Weights of a small GPT-style language model, trained from scratch on English Wikipedia: 1 head of 64, 3052 steps.
Each number is 50 + 10 x the weight over its row's rms, rounded and kept within 0 to 99. Layers, rows and columns count from 0. The size before them is the row's rms in percent of the matrix's.

# layer 3 MLP down, 64x192, rms 0.238, rows 0-63, columns 96-191
112:60 36 58 57 67 60 72 60 37 33 41 42 54 54 50 64 48 41 47 30 55 51 51 28 43 55 39 57 29 54 38 55 46 48 35 43 52 60 41 43 63 48 47 35 53 67 62 47 65 55 53 51 47 44 42 70 61 63 53 41 45 59 44 52 62 38 45 67 53 38 42 43 56 54 55 58 53 47 49 43 49 40 54 57 48 39 64 26 32 54 59 54 50 64 66 62
096:41 61 66 39 43 44 65 60 58 67 50 48 54 49 51 57 63 51 50 71 56 54 65 52 52 39 50 49 51 58 43 55 63 52 48 39 51 49 43 53 38 43 40 37 73 46 38 53 47 50 55 56 40 57 48 60 45 58 56 59 80 39 71 55 43 39 52 52 28 54 54 49 53 42 58 49 55 43 37 27 38 54 49 58 65 54 55 46 25 58 59 31 61 58 37 56
092:54 53 46 36 40 56 65 62 80 50 57 47 60 37 47 55 65 55 51 52 40 50 40 49 45 51 44 50 51 43 42 29 56 44 52 50 49 45 46 55 54 60 50 53 58 45 52 30 61 58 51 53 32 54 50 45 33 58 58 55 57 54 48 44 69 48 40 29 56 51 46 69 56 29 39 49 63 48 40 45 47 63 58 61 11 62 74 41 60 43 53 51 42 45 50 48
103:43 65 53 49 61 51 41 35 32 52 47 59 50 45 59 44 44 11 39 50 59 32 43 70 43 54 54 62 55 55 51 52 51 53 51 55 47 50 47 33 52 54 56 44 60 71 48 74 52 41 63 57 61 41 56 53 39 47 29 40 42 59 59 48 57 54 45 45 60 55 47 57 60 56 57 50 44 24 59 55 43 51 69 54 47 42 62 59 49 50 45 50 49 59 40 52
096:56 48 45 56 39 52 50 62 51 37 41 66 51 55 42 47 59 68 39 48 31 69 47 52 44 56 47 47 45 38 57 69 51 74 55 51 54 64 42 43 50 53 70 46 63 60 43 50 51 59 52 64 44 49 43 46 50 46 54 66 50 41 53 52 45 38 65 46 41 41 55 50 41 60 49 57 50 43 47 42 57 34 65 41 41 54 50 44 67 42 53 33 37 40 49 67
102:42 61 53 57 46 65 48 55 43 49 39 52 50 29 46 42 55 50 46 52 44 57 47 43 43 30 52 48 38 55 59 69 43 65 48 49 56 60 55 47 68 33 62 53 48 50 46 59 34 66 37 35 73 65 53 61 47 59 44 44 44 72 54 50 50 49 60 65 37 52 58 48 51 40 49 55 51 60 39 75 54 67 52 42 48 50 51 51 62 55 55 41 42 48 65 53
092:54 66 62 58 40 70 47 55 46 59 44 48 46 57 55 60 69 47 49 50 40 60 42 71 52 35 68 39 57 44 47 50 56 37 46 48 61 48 32 58 44 64 36 44 60 44 38 46 57 52 65 29 60 70 60 42 40 31 50 51 47 40 62 57 38 43 46 44 52 43 56 56 35 48 49 49 42 46 62 48 39 65 43 38 56 45 68 44 66 34 45 29 51 45 37 54
098:26 40 51 58 46 44 34 41 57 49 63 60 40 29 52 41 55 60 43 62 64 43 48 31 50 47 46 35 52 55 36 54 40 63 46 59 54 49 52 48 72 43 55 70 60 64 50 58 47 43 46 35 49 47 53 39 39 43 68 49 55 47 62 53 47 72 44 62 54 42 74 44 41 58 50 60 44 64 54 43 52 50 55 51 49 63 53 46 47 54 48 46 55 44 56 68
094:51 66 49 70 45 52 59 59 47 69 67 63 49 63 62 58 54 47 40 54 52 64 45 57 57 58 63 47 52 41 33 52 51 65 30 61 55 55 57 48 51 53 38 52 38 63 66 57 53 51 63 50 35 61 38 61 52 43 28 42 47 62 61 65 40 47 45 49 29 33 55 29 50 55 72 54 62 54 39 54 49 51 59 54 41 33 58 63 62 22 62 48 40 44 39 48
103:54 46 46 57 55 48 32 45 60 43 52 48 37 61 66 48 60 55 56 54 37 53 53 51 46 58 55 64 52 59 29 52 36 45 29 57 53 51 53 51 51 50 66 50 37 33 36 71 56 44 64 37 52 58 41 50 28 45 48 52 53 48 42 39 57 64 60 46 49 49 55 51 40 67 70 59 56 47 63 61 38 49 38 45 57 62 61 48 39 62 55 65 44 44 56 43
107:48 48 42 56 51 37 59 45 49 47 50 47 48 66 52 50 63 54 54 66 58 60 54 28 43 50 52 57 48 52 61 54 33 40 50 45 63 57 42 43 41 35 41 64 46 36 62 52 54 38 35 32 67 43 58 64 78 54 66 49 72 60 60 59 64 46 49 81 30 62 43 51 40 51 39 53 61 43 65 55 67 70 48 63 32 42 45 57 42 50 67 34 52 54 60 49
097:53 60 39 46 53 45 63 40 48 49 45 49 56 60 46 44 60 52 46 74 39 42 31 46 49 61 63 55 51 56 73 55 58 42 27 56 48 61 58 48 81 35 59 48 32 46 39 51 52 52 42 41 57 42 37 56 42 52 46 55 47 42 42 54 51 34 32 52 47 60 67 41 58 55 31 31 52 49 65 45 48 53 45 43 58 48 41 48 53 50 53 55 34 63 61 60
103:56 60 45 48 31 52 59 68 65 63 43 37 49 50 52 44 52 31 56 44 67 62 59 52 36 59 62 50 50 45 41 69 50 42 64 54 61 39 46 65 45 48 53 66 59 39 50 38 36 47 39 51 51 49 46 45 47 33 47 50 50 51 42 37 71 49 53 43 56 51 23 47 56 47 66 47 41 63 46 45 36 63 54 48 50 45 57 42 41 66 45 72 57 66 47 38
104:40 52 51 45 42 51 59 47 31 54 64 46 64 54 27 47 58 56 60 38 59 47 65 38 43 41 41 55 57 21 57 50 52 63 35 41 52 56 51 56 64 47 64 60 42 48 50 54 69 65 52 52 47 43 35 49 39 71 33 27 35 62 57 67 49 43 30 41 51 45 49 48 51 51 65 40 51 34 42 45 49 56 52 59 54 44 56 35 54 34 48 49 48 61 44 46
096:78 47 44 45 58 40 53 28 50 44 42 47 39 69 54 73 84 54 51 50 50 44 51 57 46 59 50 46 53 38 43 38 44 47 43 42 49 65 44 51 61 37 43 55 39 55 51 40 47 32 55 41 48 56 59 43 45 41 61 63 62 33 33 64 43 56 49 48 44 43 58 70 54 42 57 49 43 60 37 53 60 38 39 42 42 64 60 60 49 36 48 63 31 54 67 42
099:42 45 37 58 42 46 48 42 42 38 42 56 54 52 24 58 40 66 63 65 43 44 52 43 43 41 36 59 39 49 70 35 65 50 53 58 41 57 59 57 68 52 55 73 63 53 54 49 49 38 60 45 55 50 54 53 59 51 48 45 45 43 39 60 56 68 52 70 45 53 62 26 32 62 26 51 48 59 57 60 46 49 50 40 69 46 37 34 51 42 37 55 44 58 44 60
101:46 59 43 47 59 34 71 54 58 49 65 53 50 54 51 46 41 49 49 48 60 38 36 37 47 32 63 55 46 62 33 65 32 64 56 29 63 31 47 27 55 58 37 58 44 51 49 50 58 54 35 61 54 59 55 55 63 44 31 40 52 64 78 59 60 44 56 54 57 56 52 59 52 35 53 47 65 41 37 62 45 54 33 54 58 50 35 39 48 50 43 46 42 33 43 65
103:50 49 49 51 52 56 42 64 45 54 40 49 53 40 53 48 47 29 55 61 57 49 50 34 48 44 48 56 56 47 60 53 37 58 58 43 52 61 42 41 51 43 63 73 53 32 50 46 47 47 43 37 56 61 56 55 51 62 54 63 40 56 46 57 54 35 43 52 50 32 23 47 59 63 41 54 58 41 65 40 41 43 39 46 35 57 41 49 41 48 66 70 48 44 36 48
089:52 26 52 44 64 52 58 43 51 33 64 39 54 55 43 58 65 49 53 73 29 42 54 74 49 48 57 31 30 49 53 64 54 51 56 52 54 50 53 41 50 34 48 47 60 46 53 48 61 65 52 42 65 52 46 46 51 66 37 56 43 52 35 47 53 42 63 63 55 42 51 42 44 45 55 48 41 38 61 74 39 40 38 47 37 73 49 45 61 52 49 46 51 57 52 70
091:59 45 65 46 31 50 58 51 50 49 64 57 59 55 42 58 56 46 56 31 46 50 69 54 59 52 45 73 48 43 48 56 57 38 52 40 48 36 37 56 42 63 51 54 45 38 70 47 42 54 51 48 41 45 46 58 64 37 47 56 41 74 50 32 51 51 67 62 68 51 48 53 47 39 46 30 43 48 64 52 56 50 39 53 37 49 57 54 50 56 66 57 50 41 52 37
108:37 55 65 64 44 51 59 49 53 47 43 55 44 48 48 50 48 41 47 56 38 54 62 44 48 51 69 68 52 53 43 59 46 54 28 52 43 49 41 55 45 41 44 60 53 53 45 45 37 55 54 44 36 47 32 49 72 73 49 33 50 60 49 44 50 53 45 44 46 53 54 45 47 41 49 29 54 54 51 43 33 41 71 50 48 50 40 65 43 67 54 49 50 65 63 65
100:54 56 50 42 53 50 47 61 46 60 54 68 42 54 52 49 48 46 67 49 62 58 53 57 41 45 45 60 52 56 58 33 34 65 62 38 45 62 57 56 51 71 40 59 23 56 56 39 41 51 37 36 49 38 36 50 57 55 35 47 39 38 57 47 44 57 43 69 56 63 54 42 56 56 41 55 61 64 52 37 48 44 27 48 54 32 58 40 37 46 47 54 72 39 28 55
100:52 35 47 51 33 48 53 45 49 69 51 46 31 28 50 53 57 55 37 44 55 64 72 48 44 46 41 42 56 54 38 52 60 47 48 58 61 48 49 58 62 60 51 46 53 43 44 35 56 49 60 54 52 55 46 50 44 58 44 40 60 37 42 43 55 39 42 48 59 44 37 56 56 24 45 63 59 65 42 54 56 37 46 26 44 49 35 47 52 56 45 36 54 49 49 48
093:53 39 41 50 53 57 51 39 56 50 51 51 45 68 56 52 34 57 54 59 33 35 60 45 60 53 43 22 69 46 67 37 55 48 55 56 39 51 50 51 44 63 56 58 50 44 46 57 37 71 42 67 48 41 48 41 50 42 46 52 50 54 45 72 50 50 62 49 50 50 72 74 46 33 28 31 60 44 42 44 47 56 60 45 41 57 25 53 44 35 38 60 57 45 56 48
100:46 26 43 56 40 46 55 41 38 45 41 51 48 35 61 37 43 62 48 51 46 52 34 61 42 46 47 54 22 50 51 51 46 35 35 41 30 57 34 42 28 52 54 50 61 55 60 50 24 45 56 56 41 53 67 54 58 52 51 40 46 34 53 49 40 44 35 59 44 55 57 38 22 57 53 52 47 33 65 62 45 51 53 48 54 46 51 47 58 52 29 49 18 61 43 57
106:47 59 48 65 53 41 57 26 47 40 61 63 17 45 51 59 52 41 56 55 50 47 52 64 43 58 46 43 59 49 40 52 51 43 61 62 72 52 52 32 50 30 61 46 35 33 46 52 44 55 60 40 56 46 52 39 40 64 55 54 58 66 65 57 41 64 42 52 53 32 68 50 38 41 64 54 61 45 45 40 36 64 45 39 55 55 59 45 45 51 41 38 45 57 46 46
098:38 45 29 45 45 39 42 49 55 49 46 42 59 62 57 57 50 56 47 61 40 59 54 57 40 49 54 67 51 60 46 28 49 31 43 50 50 55 55 62 52 59 43 51 63 45 50 44 57 41 26 37 49 59 68 58 41 46 58 57 71 48 51 66 58 58 54 53 54 44 47 61 57 57 63 44 59 20 60 41 65 46 47 72 45 65 46 53 44 39 55 47 51 69 53 36
099:60 59 53 57 38 60 43 53 65 53 38 24 57 44 65 62 47 59 47 36 49 25 53 56 63 66 42 44 38 46 43 31 31 45 41 65 42 43 59 62 40 47 53 51 27 42 47 68 42 48 49 47 42 35 48 44 50 61 45 47 40 66 47 29 49 57 41 59 61 53 29 54 47 42 39 42 29 39 38 36 71 40 46 58 54 45 66 53 48 47 41 46 55 37 52 55
099:67 40 66 40 39 57 69 29 72 48 48 34 51 56 52 41 48 46 62 59 61 81 46 53 51 46 50 50 34 52 67 52 57 43 56 57 54 47 34 57 54 55 51 41 47 70 48 60 36 32 53 62 58 39 46 42 55 60 66 58 44 43 46 49 46 74 57 63 39 45 39 54 41 60 39 48 39 62 43 56 46 36 59 40 61 45 60 60 45 55 36 52 44 49 30 51
100:37 45 52 53 34 58 49 67 38 51 43 45 56 43 47 44 70 51 51 40 51 55 46 44 66 46 70 58 34 53 30 69 36 58 42 43 53 49 46 38 55 44 28 37 40 57 41 47 59 55 62 40 43 63 37 63 33 64 41 39 50 43 62 45 61 52 51 52 56 52 59 60 66 56 48 51 34 48 32 55 43 42 58 44 57 40 51 26 34 54 49 58 38 51 43 45
094:63 46 64 20 31 39 49 50 69 27 57 30 48 38 43 39 40 39 54 62 68 49 62 55 63 37 62 50 55 37 49 52 42 52 40 47 68 54 45 52 70 65 47 58 55 47 40 57 55 56 63 40 27 61 54 44 45 56 59 59 54 61 50 37 41 63 62 50 56 35 42 45 55 47 62 40 50 38 56 46 55 56 32 59 44 72 42 52 52 45 57 56 50 45 41 39
099:44 48 53 60 54 54 50 64 46 52 50 50 39 36 52 29 65 34 45 47 45 59 35 53 55 59 47 28 61 67 49 53 53 51 52 56 69 41 84 47 44 39 58 64 52 39 40 45 47 61 47 59 34 41 53 55 59 48 46 53 46 50 45 48 74 51 51 51 60 56 36 50 59 74 51 52 46 61 42 58 40 49 57 56 49 54 42 54 28 70 52 44 48 38 39 46
099:48 53 50 49 49 36 37 49 55 51 45 46 28 50 55 64 39 52 75 53 40 25 57 43 57 52 43 55 46 44 56 56 49 64 43 38 53 67 58 42 47 73 42 57 43 29 43 57 38 35 45 53 62 45 45 54 56 62 50 40 53 45 52 71 44 44 58 54 56 65 43 59 47 50 59 23 50 68 54 62 33 53 51 51 41 38 52 52 43 73 43 52 41 39 58 55
098:58 49 48 78 53 52 32 48 44 51 52 60 33 46 52 64 36 54 44 49 39 32 40 44 55 70 55 47 50 47 63 54 41 56 42 54 42 60 67 49 51 46 40 69 56 60 51 63 39 55 61 69 32 42 58 48 51 59 70 53 47 41 55 38 50 51 44 50 35 59 41 45 45 39 45 44 59 36 61 54 62 59 56 66 49 46 46 77 71 37 59 45 46 47 68 44
106:50 33 57 46 40 50 45 51 45 53 57 62 57 54 41 49 53 54 33 56 36 56 53 31 59 52 72 56 36 57 52 72 42 63 48 37 48 54 43 56 50 37 53 73 57 63 53 35 48 52 59 37 50 36 54 58 58 43 47 63 61 82 55 29 49 50 64 41 46 53 53 46 48 57 34 64 50 42 47 63 39 35 56 66 56 43 55 48 37 52 38 53 35 34 52 58
099:41 67 58 38 53 48 59 75 44 65 54 45 44 57 53 42 36 42 60 49 37 61 53 50 45 51 37 39 41 54 43 40 43 55 70 57 37 57 46 49 61 47 31 57 55 63 52 48 61 60 49 32 43 49 40 50 45 50 38 42 55 37 28 47 55 43 43 61 43 49 53 43 62 65 70 40 55 49 47 35 33 41 57 61 54 45 46 48 38 61 70 64 54 54 52 41
114:44 42 46 42 62 51 56 50 55 55 58 48 51 54 45 48 36 54 24 53 67 47 53 56 37 43 54 43 52 61 52 53 42 52 50 57 46 32 42 66 62 71 47 65 54 53 64 61 44 64 35 70 41 50 46 51 62 34 55 39 51 61 48 34 75 50 66 76 66 55 44 37 25 43 54 51 49 34 57 63 56 45 50 42 42 59 46 63 44 41 53 64 47 41 59 57
092:45 60 41 58 36 42 67 45 73 41 55 62 59 62 62 39 73 59 48 42 49 44 51 66 74 58 74 60 60 54 58 55 50 43 55 47 29 41 43 45 49 60 63 54 65 55 53 40 36 54 58 38 52 58 36 50 41 55 41 67 49 45 51 51 37 46 37 49 51 52 50 70 43 49 61 40 64 31 56 63 44 41 37 55 52 52 64 51 59 37 36 43 52 56 37 49
104:54 35 58 49 42 36 59 56 46 58 48 54 40 47 49 48 42 61 46 48 53 58 59 54 32 50 56 49 64 50 49 45 53 49 38 61 46 47 33 36 25 47 47 43 46 54 36 30 55 45 37 44 55 42 41 51 56 30 44 35 72 49 27 40 43 47 54 54 43 61 46 62 52 28 60 33 43 57 53 53 47 60 56 50 58 50 49 47 50 50 49 42 53 52 73 62
102:55 41 54 35 45 46 56 39 71 42 63 51 45 45 46 49 31 56 47 56 61 30 58 65 57 44 56 39 48 50 68 48 58 56 59 55 31 42 41 49 42 53 45 52 47 57 58 54 34 53 37 64 36 50 57 55 59 57 55 48 54 53 54 46 42 51 49 27 63 50 64 76 29 28 52 53 59 46 53 62 54 28 58 40 75 58 42 52 59 42 45 45 51 39 44 54
103:39 56 41 51 57 35 43 29 57 45 44 43 45 41 53 56 63 40 58 59 52 45 52 55 46 54 48 71 45 41 48 59 47 56 71 44 44 43 48 32 42 59 51 55 44 60 62 50 44 50 45 58 57 40 36 49 52 40 50 27 59 65 46 48 58 52 59 34 59 60 48 74 51 48 47 50 49 55 58 60 59 67 62 50 39 57 71 63 51 50 35 45 66 29 45 56
106:58 44 24 49 54 36 46 44 33 52 38 55 34 43 55 39 45 49 45 59 49 44 45 59 37 71 41 60 33 55 50 47 30 62 50 47 62 49 50 48 54 57 29 41 45 46 46 48 45 29 53 54 40 47 46 39 47 34 47 49 48 42 65 48 60 56 19 53 44 57 23 62 49 38 62 48 28 34 51 35 31 54 46 53 50 46 54 58 74 46 49 41 51 56 46 67
090:59 38 46 39 55 57 45 32 51 72 37 67 45 49 46 51 50 52 28 64 56 50 72 44 44 50 43 49 52 48 43 63 54 61 38 74 50 51 50 65 52 42 40 47 49 59 69 47 42 43 56 43 61 44 60 34 54 42 41 56 43 58 40 63 52 52 48 54 42 49 57 46 52 40 49 47 42 50 51 51 63 26 62 52 56 51 58 35 38 42 52 57 63 42 50 53
109:41 51 57 44 55 50 48 48 47 54 40 50 47 53 43 55 70 46 51 51 57 35 63 41 55 56 55 56 55 50 53 64 62 43 33 43 39 63 47 45 63 45 40 59 52 43 37 63 50 46 57 52 58 32 56 53 57 57 59 54 29 57 50 50 68 58 54 34 50 60 34 65 56 46 43 75 33 37 64 68 56 29 56 43 55 46 68 50 46 46 52 48 42 48 48 54
107:67 37 47 46 72 65 64 44 44 45 58 44 53 41 52 45 57 58 49 46 58 53 33 47 38 43 44 36 73 47 50 50 57 50 48 48 41 57 34 45 59 50 45 35 48 56 53 66 43 34 45 64 55 41 51 42 65 42 43 45 58 55 64 26 57 63 44 45 48 71 48 64 30 42 44 49 42 46 45 44 46 59 40 38 60 47 68 56 50 59 73 45 39 20 47 55
103:65 31 56 54 40 42 47 51 46 38 61 63 51 43 41 32 53 48 51 46 58 29 46 49 44 36 48 57 49 55 47 46 62 52 44 47 43 20 31 52 46 25 42 40 49 55 52 38 34 48 23 52 41 42 56 27 51 54 47 58 42 48 61 55 47 60 49 58 57 45 61 55 33 45 59 46 50 59 58 53 35 47 78 49 54 61 61 47 60 44 55 48 83 44 42 51
097:69 47 47 59 50 37 49 62 49 67 56 52 61 55 50 64 36 58 60 64 39 34 44 47 46 47 61 39 64 53 45 55 39 60 49 61 61 28 50 40 62 41 45 43 43 45 57 50 27 47 55 48 40 57 26 41 66 49 42 67 42 47 53 38 51 57 45 44 54 54 57 38 56 48 46 56 62 39 32 53 50 73 47 59 67 50 37 61 54 72 46 50 64 30 33 51
092:49 44 36 55 37 43 49 57 47 36 26 46 46 62 65 45 47 48 52 73 42 23 40 65 31 56 45 52 50 60 60 52 41 55 61 54 60 66 58 66 60 55 60 57 51 62 47 47 57 23 44 56 43 34 58 35 57 42 52 42 57 49 51 22 53 58 46 59 61 68 58 57 58 62 44 41 53 41 43 31 47 52 56 51 40 45 71 67 40 50 52 41 45 50 62 43
115:51 36 45 70 61 54 31 55 34 30 39 58 54 66 59 51 43 44 55 54 34 38 40 45 41 56 25 48 47 51 54 24 42 81 51 39 62 54 53 53 52 40 62 41 49 50 49 46 59 55 46 54 47 39 74 47 56 44 48 44 40 44 45 42 38 66 20 59 32 62 50 51 55 52 62 47 62 43 54 55 38 47 54 39 48 40 45 58 48 38 62 33 33 42 53 56
097:40 46 56 50 62 34 48 41 41 36 56 40 56 47 47 42 56 35 32 67 53 51 43 47 28 35 56 54 52 59 38 47 57 60 45 54 50 46 36 46 48 51 31 48 53 55 56 35 56 52 56 53 49 60 62 38 36 68 41 59 54 61 45 39 37 54 61 42 52 68 59 46 56 61 55 71 70 57 63 59 46 52 55 52 53 49 42 38 58 53 54 61 38 59 40 64
097:46 68 41 44 38 38 37 50 53 48 61 49 48 46 58 54 34 51 48 47 56 62 47 60 33 37 45 54 44 50 58 43 35 54 76 62 47 47 33 50 39 46 50 31 55 37 50 45 59 55 47 45 49 84 49 50 42 45 35 51 52 52 38 59 44 38 60 49 32 43 62 33 44 40 54 41 67 53 46 51 41 49 54 33 65 77 46 51 47 56 65 51 61 46 37 58
101:43 46 43 55 57 48 45 27 49 41 48 49 42 60 31 58 48 69 39 45 52 49 40 46 44 49 51 51 46 53 54 37 54 62 60 47 61 55 52 44 53 57 53 49 35 62 53 66 51 65 24 48 46 47 44 37 56 35 53 42 67 52 60 66 45 31 38 31 46 61 45 64 36 41 44 49 49 50 56 53 56 56 58 39 60 38 51 47 33 69 51 55 28 32 50 60
097:48 84 48 41 49 42 59 50 49 75 53 51 47 49 55 26 58 45 42 33 50 47 83 37 68 51 42 55 47 34 47 59 47 57 35 67 63 45 41 68 41 43 37 46 51 39 58 34 25 44 56 32 62 39 52 46 45 52 44 48 55 63 60 61 52 62 53 47 51 44 59 50 55 43 45 58 60 50 58 42 56 60 58 50 44 46 55 44 38 50 69 37 57 54 43 54
090:37 47 53 50 51 69 36 61 63 47 46 33 46 29 55 70 51 46 51 66 51 43 47 39 51 55 57 45 52 57 50 45 46 71 45 56 31 52 32 53 41 58 43 55 22 54 34 65 68 29 75 39 34 43 53 62 64 50 42 49 54 44 51 53 42 55 48 66 60 42 59 45 61 63 74 41 58 40 45 59 64 36 59 68 43 40 54 58 43 62 34 66 45 56 54 54
107:53 37 55 44 43 30 51 45 56 47 54 42 59 52 26 42 62 58 44 71 47 35 54 44 59 41 52 43 55 68 46 73 58 54 51 29 37 47 47 53 53 32 41 56 67 38 38 55 44 46 59 33 44 49 48 37 51 54 57 47 52 55 49 61 57 42 48 42 35 62 58 60 35 54 61 60 45 71 61 52 39 42 45 60 33 48 44 57 29 60 43 45 38 44 50 43
096:37 54 57 57 77 44 50 52 45 57 32 61 33 49 56 59 69 60 72 39 47 42 49 55 52 58 51 56 32 61 39 62 40 44 65 47 52 74 46 65 45 48 56 65 40 43 56 41 43 56 59 64 53 43 35 61 57 48 55 63 66 29 48 44 42 46 56 54 55 40 52 57 42 43 43 56 40 54 56 58 62 43 37 25 33 44 30 60 46 60 53 54 58 46 54 66
097:58 46 57 57 57 29 45 52 46 62 61 35 50 44 29 57 44 49 45 70 47 57 64 41 43 49 41 45 57 61 35 62 54 43 33 61 44 61 69 55 57 42 62 59 46 33 35 61 55 54 42 26 48 54 45 40 45 49 28 34 61 60 52 60 66 49 46 48 41 53 39 41 63 40 57 46 49 60 46 44 50 65 43 53 48 42 60 53 40 51 62 59 44 57 46 45
100:68 46 50 55 62 61 37 49 40 42 39 49 45 57 41 67 42 58 54 53 46 46 64 67 54 41 42 52 35 45 51 56 42 54 55 41 51 55 58 62 53 41 57 65 54 46 29 49 67 60 58 51 52 46 56 44 39 34 58 38 49 59 55 58 46 45 51 51 45 48 48 45 55 62 53 31 41 51 41 48 41 47 50 70 46 41 35 57 55 46 31 59 12 52 63 36
105:58 69 44 53 46 52 37 41 61 39 59 47 48 29 66 47 55 45 55 47 48 39 48 54 63 52 34 67 46 38 60 43 48 42 56 49 37 55 46 61 42 37 30 22 55 46 47 59 48 34 42 48 55 41 46 54 38 50 48 53 58 39 53 49 63 81 49 52 39 51 49 56 27 64 36 50 68 47 87 52 41 48 55 49 50 49 47 53 47 42 70 56 35 57 42 53
101:40 50 68 47 41 50 29 50 53 61 47 44 57 33 45 66 70 59 64 54 44 31 48 45 52 42 58 60 54 59 55 51 61 36 66 59 67 51 42 51 48 43 48 46 59 53 44 55 49 65 56 40 44 75 53 30 54 64 76 52 41 79 44 55 48 42 48 50 48 49 54 47 42 62 50 51 35 41 74 61 44 41 48 60 43 46 49 56 57 42 59 49 52 53 59 51
100:46 66 72 57 47 52 45 51 45 61 70 46 59 70 44 59 51 45 38 38 37 65 49 49 59 46 62 25 56 57 46 50 37 50 47 36 57 47 47 56 46 70 52 43 53 41 50 70 40 50 59 47 54 56 59 38 48 53 37 43 55 59 49 52 33 32 56 27 56 42 59 52 50 48 44 49 53 53 50 76 57 50 48 40 60 41 44 42 60 25 62 68 44 42 35 43
096:34 46 58 39 48 34 32 44 41 49 69 63 42 39 76 76 62 47 65 58 50 52 63 50 78 64 55 43 53 45 65 38 52 68 48 55 50 44 60 57 51 56 47 24 55 33 50 53 55 69 43 24 44 39 58 56 49 52 45 55 63 48 43 52 41 55 62 37 38 50 46 61 59 52 75 54 58 52 48 52 52 52 49 64 58 54 47 35 34 57 67 50 38 37 30 58
098:50 66 50 32 44 41 56 33 50 62 43 41 49 57 57 45 71 54 48 66 68 46 59 44 48 44 49 43 47 64 40 40 44 34 40 50 56 53 61 45 54 40 58 39 40 55 45 61 51 66 49 52 44 67 62 50 38 52 55 54 55 70 41 43 44 73 44 39 66 44 43 63 66 30 38 42 75 55 38 35 60 65 63 60 59 59 77 50 64 51 53 43 45 45 52 49
100:56 50 58 45 45 52 40 54 52 44 52 37 48 62 50 49 57 32 51 41 42 65 39 46 54 56 48 44 53 75 60 57 46 54 75 47 45 54 53 52 51 62 39 42 48 52 38 31 29 58 43 51 58 48 46 79 53 29 25 76 55 64 61 46 48 68 63 50 52 42 62 60 55 58 49 59 57 38 50 65 55 46 49 32 51 54 50 62 62 53 45 41 57 32 47 60